Each number is 128 + 24 x the weight over its row's rms, rounded and kept within 0 to 255. Layers, rows and columns count from 0. Numbers have three digits each. The size before them is the row's rms in percent of the matrix's.

# layer 6 MLP up, 1280x320, rms 0.111, rows 790-876, columns 0-79
095:115138121112132137131142170166135124125100124130133095126146160126168078080113155123106129160140136139095126111152129136117132111141099190149139120126122131129115143099148167146161138112124109126138087106122140099137125099110122118149154124
099:139168147152119161126131127118128126111163124170123158109132107090135135122106140147107146133128122149087116126146133074155088125123136168155119120145129124077137140086164139147141098136139168099143124169102146121120131093108117153153131144
094:095155148155093091115159116127125115120147133134116105094151168114110120172153101169112114139127129118092143125139143143149156133121125115120128102158159136176097150147152137103160154121122139156146162086131137072127107145138148128102117131
114:151106120144132077119088189078111126131143126145159107135162139163090120154114186125115130165157139097113147070110121116163124153135119153169126119158153148134126124140125134145100136119144140152123122121143123160133098161117128180108148111
112:074113120110101116169121149117150100177085142116119109114110119099096140140182140083112120093174139124102153102150180137099122088112127147130151162133101125131109107112145175125128138130159156128158127120108101143080102106147097133162104160
096:108118158118108103161119146137112138120115088101164141158183147129143102149091145149141088134093129138141122127140164147115150139136145094112139111144167103125103097133160112119094117146118095103088095107097088103106171103103172123135139130
093:133124110104124105151162105114133117086173115107109197151117119136113124181123115134085112110124156145167137128157133149132090144124150164162151123125137112114106108103122137144126125112128160130101161112122099196125138090145125141130148109
099:118108116114132130134105135117134151115146138161152117133103182157114085103126115139101128115156135158153145144126086109092121150110105195132136122110117141133097131151124138172132131179139102112145145111173144134123119136095140183097125152
092:139101123159129098093109147164101154108124155129099122111072118089134132099144118134127095131171109169081139127123153098122104146114144126110147138137082126142164165085156174084146135157123123106106099127158086118124103114122166108119083153
106:118111165165146108124157144136135119168115133115093146102108134126094141162143099091139121158113126121142141131113109112126096159112147135162088132139137158113138095094134107119110093116113092127132127125139164149130166121082135108128123142
101:111105182115154150159104105147163172146101103130095153132135197144130166116183144067122137158133143108094099126123182140136182084106146147120157126077135106129136120106126136084124144106103141116118113136123101116168163142143103138111153122
100:083136121119162115118090137131163134117112151147146108145096122131110051115101139151109123100136138130148106125101093127155105114127095121189157140134158113146112161107070191165194097154111138119119111157116162116116139122127168109145105117
092:133133123138137119136101128105141148163140118160123141096149152130178166130137151109151104096119151108153086141121138148150154156146144131125146097059125148128107085195102133122137120162158135144142149112126110130149105140150144111152100127
111:134077094145155121150153155103092126155113133158167155111104083141119137189155126141124124116123174120114122132188139156108129138095161132103097121098055134164109139141134134109134106108102149154188182126098117132135102146139147143135151129
095:119164158131098124138112145125122130105148177130118164111168123127153117107168155140156105160141142102117139110144094125141094081138123095138111122101115139161170159132107092164124109131124123120103136161074147120102144148136114124165130142
109:099140139116176120113117128169136114128094176108151102115093106123110105160186106108131087132164129151143190105137111148108128118125082131122105105127143134119121131109182141094115142087133148182149078172137093065080100163116122118140116151
095:136140136114174130114128169148129160105125123133118129168112114138132102156166118168133103159099100120117163136134178128184126146132119143166125110149149129103135109120158143117080164115109138108120140117133100161146141119120120082121092121
093:150070094143156153125126122097161138121150140102072150128119139149154102096124143125105131109121130128156139135101156187128153146132152124133153097105139095144079120169163139100148105083135183139142128159156142120128092131139100132129171146
107:117106137085169132165116130144101141145113122152152140131118094140157132119172132115071150115185144143104162136102133107135137122113148105123098085117121145093130144109137125114151115116105127145157176145116088125129099126124150067138101164
096:090080142111131155139104136122110130095188102147152146145174097182112099145137104100127141158144153147149148135164144144114181140126114166140140092110084098150131084150132071127122137157194150119185164149142125130125149149107118111117102165
101:139093128084115187137131117100092132140109131137130091120132119125112164095113151099135105149109132084134123165151132122127125153142091166106113143068142082186095142159128134106152211088124155141145129219097109087135164145094127150154128151
102:100156169102144156158136124096119126103122152072113076113153149126191110175121118136130132180171122114128152106157113130122139105125177101081131138116132093145078154110155104140127118109107148119186123113143135131117120112095091146138168157
102:132153116121119136132112123120103148143094143167083110116131168115153138113153152149118126135156151159132117192102107128075131177124138109153128137134135151077107149143127117116176119082176120138127105152077083175127118082142121128102120112
098:143145127144116098083148129112116068127120085135173128181156075148123150107136127111109081118126108136111088135119097102145149168140150101138159119134134114107111121103151185082122144183137118072113179149141145131080139118092136172129136118
096:122110146146144114103100124106153122140181154136166131140104130128070133143101158125122118148106106143141143130167151094116122142153131177145100148120140122134128177123118128091151125128140118112130129135119068121124131073100106183117134188
101:125126126101114097126157147113138141148153094121152154141111131140160157136145147157094134130137157122132113093148144152058135152084099120130143133102170136140135126088115121154115132138137107090116101095098137137115175173068144138149129124
104:131133144123135092153131066082106124135144113098127138134107132096138119178104153124122117094152105133146136130111144149141157172091070133106154175113134127129120116112115116087163116098106121102161094133092106150120111100099136109154150119
099:086171138108103106178105126123102116107106137087121135093128133150120131126137176124125131170140095138140137127124156121128161189148122135144174118131147063111134166126108112092146110106105152119104165153122118142130106134129132116135162148
106:151149108121137138110080124176105175131118128125140142181113119146138141106103115140106103120161163171124153117136118139141172162132137114166118051104124119103102097130139121145083133130155173116132139137135126151108109139152102115118143140
100:120125126151157126130145115123134100090129117128102123167065153123136147112107116132110122106137128153117143122117114104100115150124149144119091096048118142182153120116104101143140141136086119107105109140131114191153127115116150124115111124
099:168144149156144110112103100136091092115140107127141178151137109097125113158126138173119155151087098157119133153143133118150139139119135135115090111140148152148141141092122131118120095123111175106093110144093110108092137145090133141122123100
100:122127128121158122151150147091141106136112106125139137137102135148110105131146123131076101101147124131096093129138128111119134118128135087125163112094126106143098132133106173141132124196087128148102108120170167079109155097134136141155154088
102:121147137137105118126129164121098117079163143146128136152109116153145125090133127148086106099124136184177084125100087108165143129106120132098139119180109098143116108120090107137167126130096101094134158133158104160132121117099120082161091141
104:056124079115153113162171152145122131072128133131158099093134094129134123096145120166103111162120102143103126129179135127132106122100083118108167125136143154155120099061102162169136133114126144148116093131151154173094143121111151171120143096
093:086154118172136135130135183136118088125143146134140110118136141154150129111111172152121170107154142139175165148112135135170147119114121116173093145105166117115126116142107119110107170167108114159166135101141139159133122087133114120155159125
118:134113155111189112063159108091080139133162139137125114119091137164132116129126120114115166137137166097101150174125115123149107119099150120107111120150125109131115173124109132118122135104125100128146115120154099159115132120147157106113140112
093:134113155152135133113114138130115103110131092142112119147162146178166138116128133080099099125115156104155136133130132109144142153138115174110148140168106161184170149160145110122151123124089125103113134119102141154166150123122098108116153143
098:149145117198136153145117115085125121133142150154131129116124149143129127133089126141111140095110112144103144154104158126129135109144097141131181104102120143122086155125152135123141139159156124154186150094116075154165124149109152102094135160
097:118150127123129136115174123115122102115102108150152096159064113120135111131183138155139135132101096117187133130083134116168131134137106112110101155128154130121091091098145142147125120123147124133141116100151148096121122097131126144126155148
090:127132129167142152158125103089121125117148158156074141123075126162109089134153121143119134108142150150115160138117144144120175139133125131115170131174174118158131135122148130149149138175118097123101105162129124130176155110141187093106129164
104:140132138105099126108165074143102098137121133118100177161133105138127126124114123164108135134112121145121153105111112117145121148146140083123153113140124131118131124125079091143099118150145128090123147154131142120146154164141075104130119122
107:133103102123084159088137145091164156138159162203116092160145124129146191142152112154129162061149139147125116170071124120081075129117146156133122130122113144189117115095121135149145173117162103123111140132118127117133113153123141094136113110
097:148146070109126118132157126159080124183119141130121150101117147155105130132086124121097105158150125161128111111093127144110071169099162104119134175138122110111120133108145101153149145164096135110095084115132145113140126096107160133132134181
102:119083132130106153111114159105115152084117156163135153067144144118115133143139164092097145122113161124128172117070112137122149135128111124122129146101137125145099105170125103135113093137144153111158143119165136142114135075126107133127169116
101:141121102186116175108131128191130122092154115111135156084104116160128070117130136157118123119160182097109145143123115152096137158170147127150140126129128136116083149114129135095156159128151129135123133152121097164114114113089096112126126122
090:119140146100121106092122128137117157134131123164118090117123095114125146133128122138138114131113094136123101160100073112127151099122089047157155136118111104098133109141109110157163140148151119093078114107128150117096148147137096118133159160
098:107172136137095128113129174077124090156093150123146142137138128110119139114121108130108104102161153124131123165127155120175128149126110128131143138109120132144117125115147147078125095162134141102136130150108129143133133142180175088142126129
101:125121154135074111131077067115128135134117157097107140115159123102112127149152174123127192094140177157148107109070135093121120115094119126180107152100121134127166166148115138122119132111097115103122113159120135146144112099126091165172137129
105:133160101144131082136163121137127129163144142113104099171120162162177174078146117131141135115110132088151143098130134078141138092133152087118101132142157169131119174146124139112139134128144081122134128157153144112109154139103112166152113139
096:109141093125127124129135149125104096165132126106108127182172110117146117142127129143158112082134122145162190105101090125138074170082125086139122144120176157125103133132156095115119150117186165144162201127093101135161147135147129145144148164
098:134113101123156123130151098128125133098102155140121145121126163127151146156126110148157147140103174177103137094116132139123101123205123124113116152119096121104116130176142125127133150147135165170122122146166082133127127096138142103137117155
091:162095147084131132121110087200094140120097106148171125120162116145132135125145130134091137145129136146168101100178146114099177100100131120088112133115116163108151182133131127120153103115153162172097134096108129114123145101111167141096099139
108:131128120138140126150105155110104120123103182112151113180134122143137132108152123156128167131136151138144113134123117083146158120149131138116138145145141145128126063106115158156088103154136142145130140134127143089091184113123161106118133090
093:160118102117155125205144085121160131123121106145110178130121157081122148146117116120082121129119121145090123109119099103118113164103134149165111130118140127133137115145108145150116099116106150085090140094084117128153169149097089148130107108
104:107140098180102132101105156145139117137172119151116134129116145122148084096161153143162118098116153133119165139109127156100109144167109169113156137178150150147149168141134113095126131089109119138151130101122121134134147170117154120133099138
107:124096124113115132110104134096120114131144161139110109150096134097152095148120128143144089145091124138122122123151156151147127103137136117179082155107168136130119139093158123123133131128130133139170087134127167105100108127132155143098158115
097:107166095130109065104131149124131122135153106141122126128121122135120130177104146111122090114112169092052104149149132118156159148133129109123129107093125144162100145147158127082167153128125125118130159110149099148151142144169164158116138110
096:104147134127142107137075152099155094103134093124140075133141123155077170133158145127154113103153134114091142125105136132086098118111181106120115124147121130112118129152084114154166143170129155113114143142152115119129147141098120163125133127
090:160095145148150137176169137133104127118098063124135123119143163100113101126126119148132140158105097102108134133118151112138141143083121139097170126125171117127178107067123141088132085143163161106111097094105139100118116118120142113147167090
092:142107140127155157137100143109139089149159107103150128125099131103105112108121147100111142120151106139138159131135137095111152115113073175139125120147130099121130149117150143108113169134119133131129146126134147149110126096142159159155113144
099:118112135154118117143146125118153136150122114099102093119115117098072104125141148127113120083091118093147131177133136092143156142128127094178127110140150117144140140145108168116133115125122119141154110113125116112149112164055183085090118115
096:118124118135124159157129092151112148155147149137101118145181145133116115096115135165116096139133123159120133166112164149108102115118130130132113094157097175106100126129141166120099088150110114158124166134149131159103136127144105136128146160
085:099155169126138133119075131121095107143143163160117081132161124123133127155138144123095094091147115130122134131174147131125122155137084102158150121113120151148092163164153097098138112161121150160160095123138110143160144178133147120138112140
100:100120145115109111112169146174117111182130103122122127095117127147143111117102167099111086155142116104123112150120183131128108134152118112133157131170130102132097141117149170128141153102113113115149163102101105106155131123110086111109096119
097:122112139114130116147105131159130132135101073129141125138170116078120127164169136163121126153105119137159110148154138152127190122095148144115130071130131138159136144112122131151145174163086120160136119168133100176129114109088177122118144134
103:152103150164089160082144121135131135107128136140129096068132122099131144108142136133124082122138131104111125109137116133163149147128156123149163140117088105130179124165138162189123097111163134156184117134088156094103138148123119152118114115
083:143161084167137087130095146123147098115149117106099094107095137117131133103102158138127086125147112175168134110120183138144117154129145150108149140176184143114092109163155162132134116128116132101128156157099120143158153145122129129101148080
090:127127087147098083137117130120139145115105126163089112152155139135139127116114132131120098119137141124116115145088079141071126155127134152119183122128137155123121141158101149108123110118122099131119136102102132127166115119112116107141165118
125:110158102147076129110134144152157114122132100108138126117098100129143119093137102173158161157142119134142109145093165132105130151181116097112114129128118132143131156120154121070101117128108101175116136118152128099143125148149160155135123185
109:148111130078104123112134108132085155123134107100143146124102122141142094123097171162104104142112104089129120116111140120138103124124104089128133135083123152147119120152137148169146161110130146105115136168075104152116172137152163122133144182
102:144140181097091109117122121115130123145110161110135110102171123102141143147169138118146121111111094163137133141161105076147136177185113111117118159101096111173144136069079072146145142134119120136158087119149124105122093124085141121069111139
098:118132137157167121149146117100086114155103090108101131193113148131116165146137141073136122126122107149108081136127125109106103153115135161124111111123152118141138148116104151167114124139106115136145111203100118175120138098072118090127161166
105:119109140113136119174161150130133133099119126154120154146160120168106180159142176109104099149128128130106116149176095114082122123115106163097177115142119108191131138146126119095129139140130141159107139114137141097096100149163109146157122136
088:117137139126122129131135141117178094117127092134047104090133131139146128167117119136140123131139116125103160140135120141115121115134097145102149150081118172142101146090155153176126134117122140106130142111152151107184114102069101169123118165
100:148093109162181115116154164101122142120127090121145146103095134142141133124132113158095111111114148112135103148136141085145123149095155144153103128135137140138114111161150131116106170129131158119120102088137116140145147100147108147110084104
095:137147123133129178166153132093151124122118127146130148168115161133150103146145138138128139118125117121131109120154131115066118134197162130119136127121120123147108125151150119151105152185136147149151163134127170123117093112067119123082119125
095:128144120110146151126092110107107127142124138061122105105128099106165162114142139147083135149140126118138101101154139153145113133142148126112057163141118088086140151106131152142173186153150136117163092107126103155115142146112127152126091141
087:136148132124161177140078114117133140152119128092137140143092145110107121124135079115129166131203098073133131083140147106116152112149136127128081156162152161103091137121103169130119139143130134126130164159120093099124133138095100115161132139
114:084101144138092162134137120123158147101137138127121107165091136135090145129148121171111134162130126126095143131131143114125161125134169131151146076097164099142150159161117118113151131119193122116144077103122138101116112110167106086129166142
099:109083135111150064082097135134145125093121143147117120106143100188132157066137111142104123096152112111146101097136174112147119156131160133179123123106154141118126108124091127133146099114114150110108165153074104124127145144165130127170178156
132:161122126141105127068122135140109151120106116147161135136128147110147117101120114105114119090156115112141080147118118126125138143149133135119132123112124119123118105145092099153132130136126142121188133117148173132109140093163111119062133113
117:084104132117164137107159137089141104106113118128108131146140105083129136098158103135088125125145129096150124124160114134117142164060115114091094145131139134080084131146203138118143138171138109140141147127087153095095127191104133127118142140
110:084089163180122094160159143090132125137143160158107132171112130112136114151132097127126150123176144153124133149145110139142131126148120162168110172205148106094120163111127160129125134171133161107128128101103133143148169146152090162109137126
092:155079178141134087106149090106083097108114169103122105121149147136114164116151113131110139147140121117127114137111118106147138100141096161132129140116159138066088111112124143087125128073102151079150108100151161116124104110067156130170131105
099:160146105111097118114112105117111121127177127150105133084108139096093143150166116130134139145105098121147137110088118127141122119108119105131101111124140139131146163069171110099144112136126109140119121163094149104125131136103107128121126150
104:115114128142150061147153167156100104117142103135137167131138093160132127077102091144137101092147133154121135136080090124123125125140106123144153164087123136151174137107120147128107129161105137121126148116083108180114135100117098114074133162
098:104108123102101133146130135128123157112115097125188126107138129139119153127105123157095146158158117133125165107131125138097126165143136151089111135110107126159128110158135160118160096154133123091136111109138133064136122135137105118121127151
# layer 6 MLP down (transposed), 1280x320, rms 0.103, rows 790-875, columns 0-79
099:117129137123150156142129148164126124124154137129106172164154142098137161119157104125115126150134120119117148092123135116157124105056136146130123126131183155133121097112124147126119105145127148131132125118107145124114122104142129110131142102
095:090155143136124144106145092141138129216098121139144112128109097158122169148173137136175103139151122110144148117177195144113171106104115091111153089164166113128090129123124107093101151145121078141121085148124092114111126141156127136133109121
100:096123116125105117105136116124137120128113095112143102147125097092148124191170163149143160123135090097120128106170160151129109095101165163165107074137113113131119081080131113132100100154092126118126111099079121127124095122106118090104147106
109:180159110144137122122113065123103071117190123135119122114131178098125122147168159100104109090133120103128111150126106136119133119137089112130115104115140132141154108116115176135120106126118097171117125119145153114134105149129120083172119128
119:117176150163113102149112143098114120131157162099086104126114120107144116161121105152124105110141128111102124158143163152107130154153106106129157168139152108142144159142115139148126135119167162165148136093148130095101104159150147146098133126
093:116103156160133153070164148129131143112147150123126110153131148122119120139191101142133163145136074106128147147143145131102141170142132137165104111118097109173126126144142194137187103150180145124086125118128128148143123088164117129086118152
096:115143141117096159132122129170168156117109170152092128096116138150120180132134099113085119140147115125101165114101094090130132128133088130125100128137126134120147110130115127105159150146142108143163119130144124153151143113099103155133151151
110:113152118126168155132096108058126083149193111087127134119113170099113169165137157102129118119120143123096171098100124111107133099117144115098135130162146148173128128132118109151176088156139101102129137140163121161163117139138108145181152093
094:152121149156151130129115130168145152124134106136136153055166103125111129154107114123095135141122175097126141141160166141102097125095111103110120129130148124169101146107103144142131108165138097089127125136140144138138112125147145106144112143
112:139164120170110135102135142117129142107127141123146109110127118130095124147124105125134127067124102148133097118118154161078085161132113094144184156134122098129127145106134138142122112096105088134121132145134132160150118115133084175108145093
100:081144182146141104096145158172147158155114146103145123150119161177128145125150129101113153156108197116116143096130133124105105075116109087141120078090126134146143090159137124140127149124111091177115142129137096145128117124107069120129178118
102:105121133096151110121107105158141144177112126124111171149103167087162149131184132124136147121089092091147144123121139125126117132117111159100135128078136132105101105189143103132154088118142109147075123091154114146136100118109155132127174147
105:127136146116145121096150095105138108129146099126135100089177099104088137099154101132102124151149154151113110125140127156124164133101150102168141088126138121114168159104135139138089124149116151155131132152105121102086153144104169117165135123
099:081145163174080110134109111163147119125153119134139132118144111148105115082130116107116109130117096118142094108128134129145140151113153098131119067130094137112129107144126142155172144132141154114142138133132112145083135074126111127115103132
098:106114097146140153105081075142151103102143070135143202134079091106160131172117103123151137134137133116141096156133086084115120089124126157111137135129116149179121136101162161102089133100116151119124112108118130171142124126154039148134120102
110:178141133111111117112115124120148100114114161122120115141139133128159154093149158120143150136128146117143165124129124114148119132152138114146126134157100158152169158137150107153121129099094146190098136122148143151158175167121146133176147118
099:109129130113135121087167128122166129137087133156139167127139101133097192098133166121167142106109094110082131109087114139152134133132126154111160152161141144124087122136131135088135176134146118123113127103162137113116135072113129119092117128
098:122129138090126134114123126120140090130135121163135157142202153121120140100113118136130164111077126119055127142131109082162145150129156133113139194123136153149123103122127103081141135139132123113066146109130135099130172105132092138150149139
107:138124127131153160088109129137095102120113142115135117100114137124091121196115136124143123079081127104108178161141150098135147129106093154121103111091152142154103189128090123142137164133117139170122109140160121162159135122109091098096114143
104:093119100131152143077116141108155148093127128098157117147163164174115128133181133141144128129166118099104125079111153127144127195105144112077128142121113116080135145124109160086140145146089147136120101111120094150111119064130113128159104076
089:093138139094120115146136149081140129088148132145149125144168130127099115137126152169117116100172111162167097110140131109104077132132091114117137150118131141135136126115145120105129117131125114140156126106155132137101102142173145078128109113
098:138112116088111163149095137141146155135091112129157152136156093149136155121120131097111080121118109107144134103119143079114125149164121139155124125113101145084105118092158111109124163127150157152092142192098139127153110079132199111134132122
108:125105170137141113110112122156157122113108124158113126125114125133128111109110080103112109107123142124101141150117133156131151130152144116117111134124127147131117134118154099148143132126086154154080114125107163140148156081137123160101149133
096:121119167128120162166111156138124140119133147088109141085118172133130143160108132156159153133128139121172166098130164090091101096123109130139096139141101140117179145134165111177137129091133170158151138146113083141147148136142174095139134151
092:131111147116108135135169137154153110148083123134132130128134104133110139098160184074076158125108114130131108121115133141098123140160115074094126127154126146153121105165146106145090127127087086144072139135147112117162117149104113130157120155
115:124065137132148108098150143085138123165124133109160145151136126139103096182125184122142124106100147102149149134118138115120128136105090117120116138130144072117117126134100163121129118134128126089127080130169096137124147116124141097161104127
102:114144083116118138143115122127118114119104120116101126102121149130078135148181141101146122122135085141154078089120094148085098147087110118105126115104144110109158111153125100136151103097124100147129117142163163113103076163143107135143124116
101:143145072147119105126133130158111132139143100063127143089106118152109151127167142110128143132112116108139142110141153156087101142105139101151102083161136061122116093113149152146137132107130115143122139097113102145135156135121146122142107120
109:122144120138122193094113106112169179108133107088118162148187158128169081109138123133120094089085146114109158130132098078120131139119135127174138097107134130151126121161135133143132115104125078184137099132148133113168145103102157124164168093
102:109133045174119098120130114089178115123156125149122089132112111107154125118092131127156133127120093121177109119133144149088110153175113128112131120131119113141175121155107101179132088105132158098138112107115143143134143131184127153149060138
096:134166146125126193156141126144167127097147137140106109108121105153107137122118112161124113107136115098121125114093096146142133125117146154158112140128125138139145112125141137149112110147128152125094137113147156101137118105185138100114167120
104:124088101115101174120157126084140121124163137115132158143140132125107134141130157108153130062152126138133068135136126119143160112097161145099150091107115109132136106132161123128149131157135148140129112125102064095132116138123131089143119112
114:107197108112138116117113138114082100190110140147063127128152111142103182126148136128114088075102164126139127117103104139111147072132107155115097129134127089168131136166118101103159111134123163100089137130169124119119105192138105117130131127
104:110127088110108116151161129113157149138176170159084119136103101154125122115096139168137164117100140162131106087120134146133110150106108139157081124118086145160109128145138114141075125120109143135136103139093133151129103131147110150104145133
094:129179085126106122122182072126142128110098152189142134106120113136143122104153094142141111113103089110115128139120114127126081114131118154128125133168120081109142138094102099134154102123140131100135119143157110117114130147117157128140110067
103:148134119158165118128133150120130141158130176101124139114105143145167099132096143127154127116112117124127110127122115146115089112171124124122172146141144113175096118138096121130134139132108133130150101102145136165136105142133110153116147138
090:145127144138133093139154107115113092093147152108134134140125111151078125112114104157165122143136120107126117106111149150097153101116156149146138134076124153134140143157114138134174095125159149134113131168152090146125114088141094116088124102
099:114088138148145094090094130122118096085146151119177128117123116128159129126136153160107136122084143146112120148144127144107101164151154145141115155125127103170125136106139153089146112106149164156155125072088123158117079146122117164146115133
096:141110128112144182152124129128137131133148144149107121115122101100102116172124147135073149157123128146123119109112128116132141105124126186115124135149161130093176124149099136151118134127125111146150134108100125126130137131128098102119111156
101:085157124161119096143112167125121059127120118138145124142111163113137109123132120181134092136142092145088116114140116178117157131167123134146107115117183082147136123151153088167145139179124137113130093131141123132117107143116166141107160112
107:086118139151099156122126147143144075111144153141136126150108124097101090114117062146138095148138126113138128096154090114140083113113167123097171127142084156082112155146129088108154106152169134113108134131132132135135143111162153125107101114
107:126118151124113103137127106137120161144126142121134137165167116112174135156112119128167150112112138143149113124113126116134129124118130115166160146155117138122160141132098136147143164147111148128122086157139153127146132138096129150141109141
104:150136105111096096105120146117115125117139139149143149182126116161112141129151104126087074146134102146123128108148109152098105091123153090092143102102132128173127117126127151152138142126125162135151127141167151136170148111106179109178106115
118:128123159119106138066076085138157132104127159135099129110143174128116127139114113114153171126157145125132107107148108113126124150105123114143163110111175141127145126150133098145124105154126130094126109103106118099173133075158118156163113088
090:115081101135116129103119102128134141161143129124150124105125149132124088134170110116180160104078115145150127125152129119131113116099144114144104093127132161116170134177175168178103072126154120119117096116124102117141151167167195105101106126
097:138131129104167164146157159061125088080112124149145104126159163112116129108128157159128121169146123140138129100127074120089108125135119170139126153184135165144106128104135095113139092115165171100108132114092112117119095143211117082126158146
092:134118145148177157107113162148106118132121095162152136087097174141136171134142185143124144102122110145155120099116103133118128133128137100142089098147109111136141123095146131123146091163135140137176171157121122107108125148121141095133086120
100:144115122125160099130134157172103101128106152159120129111145135088131134126149131105118134127117139058165145089132113129115146171149136095117110104141153129169117158157154119139141094107129100145156178149113113117126130131163135126146069147
098:135142116119145177123107137096173076131155154135106105141123131157079129090148143141133142172118118108206121135131113126144160151107101109162106177115083141144103161096140148127131116150149156099120120171172148118112112145130110163145118139
106:111075126057137118128101133137120141124120154120112113134140115129160143144106155125135098157131165166121110110144151097161130131118112082184147119119161074117139139143122064144070143103152122112132122139118121123143134117105101109131160184
095:121100159121088116125154134121098125134115122181111145118125140105118099130144145124143134160140110175148138149129157110126107150071135130163133136141141139099141143166089133165151116123091119073104109122106135083171137145096151148133150126
091:169134147137101141134154126121136105134113166094130096111125105109211141157122100119151190131147150166155159117082072102100083116151164159163104090157123127137142126166124127157199106154085084149111122153129109122108078126148118131137108141
097:176071149163119102141096117141119131091113197103084097128124122134137111124146146080156166125151170118123142087097159135153154123123134107106151115152143115152115181105152097127123114112114107187140117143112100118084129180120086144112105132
088:128159123183169106064134144162089124132153138098115157109149124178154122140132138147109094149155132105148129124132106111097137152148131165100077104150148155120150158147135132109128128147108147143156109139136159093146152137134140136105144130
109:125142145143117094155071128095087142106082071157152113122127121099129143128110096123119111150101127106122156142159150102171147142137149128132155138163129110125135126127094131130147135107125111120133093126145168146090121086079090146081106101
103:152120091087118112142131097119101132106133136132151133092181109094111134118077129142152117121175129167111131168153134133144105130162149123148100099117130128092138132181101131113121095134143125108119123096134136113133084168118139132138122145
097:156121121109094110126118160159136133133116110115122097150136145108088063127140100089078129110116125127084165135137087142134146175124117103142148124151138110147112140121109103145136129122138154090104118126087128154106118101132133137126148119
102:088120133124093153111126172104098117129165195111102127130114148164128098139150084127156115140122143165112126131128160110108109205120174149091150100101131162122116132160134105123118124134162166145090143106156103116073150128087139130152098145
095:118077120135132087130148113132134094119149110130152129157087129131124151118128131139140127127131086119177115149143136169143151090121136082119128106145110078088152164121132155118105168135080103127160132120133146094152156156103125113118132135
093:128135141138122122191131104156097138112158109133156140138093147102144112089138113107170128107134123144163116107149078136085089125154098083180096138137164085124086135123130115140105147147120152126066090111130161114127175130130115137157138093
102:127150121157122144147140155103156101099115110213149149151141130107148100084136118158147136130125144114144102172131113164132100120124117128134145127113140088104178150126104138118124178155087147128114134152091111127124146114118167140148147124
093:122113109161154135097155154070120117085128183115145106129066120080164115130123078110155141093116102125148097120086115169111176113106147109107131125160093132080105137123101171120099081158150109161100093123098124134126110106103162150121121096
095:127130135146108142093102152096113098136158097136137092103099159148094159128137183107170147177118104139139166158125138154152157129170089122137132139110136119096167094110134127141115138131091155105138130130105121102122119153147095177091165117
100:135080122136104115152120133108187159134142108141127103083135120125120132099116098168140148145137072127107075139124088080125160111116127146149114132174112124138133109082122162108130136130073107136106152146147092126099104132141111155118106159
100:174127118142122123128115107145118102151126198149121102089141147142139120127130135144076126109101140101140192137130194119152114157112152122106123112145111157149138149150122099119190121141173109130101123107140145106110096089109090098136129135
102:054119119104126113119099138125110129141133145121119137157110144131119072120088100127120120125112108113155150127176153181101138159114092127124135169132112157102132125118131165120160138103104118134133131172111117135078119137153113111119152112
095:137120132125115133088146107167187134116134137068112157136120129167120125129161098128118121135125158146095104141110113102118115122119126107160147154113092147134151146144115169150108143145142106131143144136112104084121171105117130131138131124
094:158151110142121135128152057130152143123134130131116148137124122153124088126120075115112101166129121117142134119143148168106109138131119126114139120121091142103115108139124126106121141105131127144094076123142081149120078133102121142139069105
117:088153129130146113120159136075075130134139134119127103121128132110145127119130116103187122128172140166112131133104137148097163122114127159126099094084164170148151155146131126108079117132131106146136143151087154149155194154108129100097099123
092:133106104125125154146140114117137128119129058104171087163148097177135141155118131097146114139070158095137090094148170137147142125184136158176113130165138160111135134106163123100097150165131097111129132110101121159106175099144118153131109117
101:094130147124106139186112167166207149120146126119117157156163046129118153169167121167101119123118125106140150161144090136135147136138114152119117152116153104133155100121140100144144126136142098159109115152101147145149068136190143092149078105
088:095102149122085140173098137116182108161146137133152097153099137117140123138132111155165139179120078112123087130142157118100078105143158121082133168116118132076114155141114120093135111095147142137100163160187147153172137135123152124122164169
108:103164105113163053136111121137141135129107117122122125064149092169081155129141132110198096125132167164135119181110135113145183121127149175134125102107145098114141110151136122151124202128138145125129152140123132118082115120150091126156087103
095:123141117102144092158107153112159136146151125200139126145126133153117128138120147115130128125130116118109114144115137106111156128057092155128066116144116094096117133102100149103154098089147167099157095123151140093112136104110167127147175104
098:140122131130120120129101135158151161130132151126173167157146113106105167102125105123154098113117103161098120135101129098124113080101103082162113095119142130117127143102109141136140105120109098131150097144105116141106127116120107126126133108
098:132095143145158130129133126179132130107114141123157137153202094080125155128107108098126132127146132162146120108127127112177109156084130133101123187139131033113127133106133119102144125142101132162109163157156160144149122098087121092119157159
096:154158165076057124091116115155174129112125130141157131107160137120132124077136156118144122133124126177187143129130111135136123133122107134144152129151134134141144140154124128116147144137123148149109102113140134109131152145126139170099124132
088:112156127127150111118215156148114095155118163134090145105095143136133122132149151127139117131042181137124124129140120132093143113132132121137154100140127090136166129136157115132127113091104126140135110166162104122110140174131071144069100106
104:134147116144154108143072113110128078117107137129094177150119166101120103161101132133152147165152133096193157109131137122090118062149108114115172117155104117122142096131111087140149100086140135146151133094098133114104114113107112117180130108
093:101105126147135114107123184134117140102097118148158137129128160147128127125145136103125154160121126133188113129114126150130120130148160125135136163108138105122151113153094170150122146185131151114111138126102163157153149090099137154096131087
105:156150118137107134102118131171143082108096110109144131156145115124100182104120144126125139109103073103125152118135166144135172132147106073109177117136154083122124151061146130106142127146136128148106121117121131096132135086150131188114120124
114:139125133083087142143118145111089118137145151124115121147140142130112112138166112108132167167140088108085165117121131154171133122100081166145080135110104180150145098147108081119187136086165105125179142173175135105093135137139105135151108092
101:100141125122141133169132142083132126127135156103094084136130098154141114159160119136117139137099152121133133142167080114079097101137137095145130127105131149123130163138161116116169105171148166128115114086139091133115123150142149129142094116
094:139155094109119156126091130120151155172141128126100186132143107132136135128136130121164094141146102110114103138149094105104125119101168162116151111183108078175110170147118099177150122119121111141111131166142129097138116150114125098111138151
100:122155125151145118148124135158103162101121130180137167094098107116135123123112093113183130088170149114144133087164105165109118110127172098116106121106162154100098153148164134107121142153125094149137120100153108138121111121155110118117137119
100:116107074118162106131122110135119159137104094147135107194140120115187149113148111117137124155128150136127114123164121161158160137148108135146128175143132112150127159167112074157165098137155171097112118131138142143146148093116141080120130111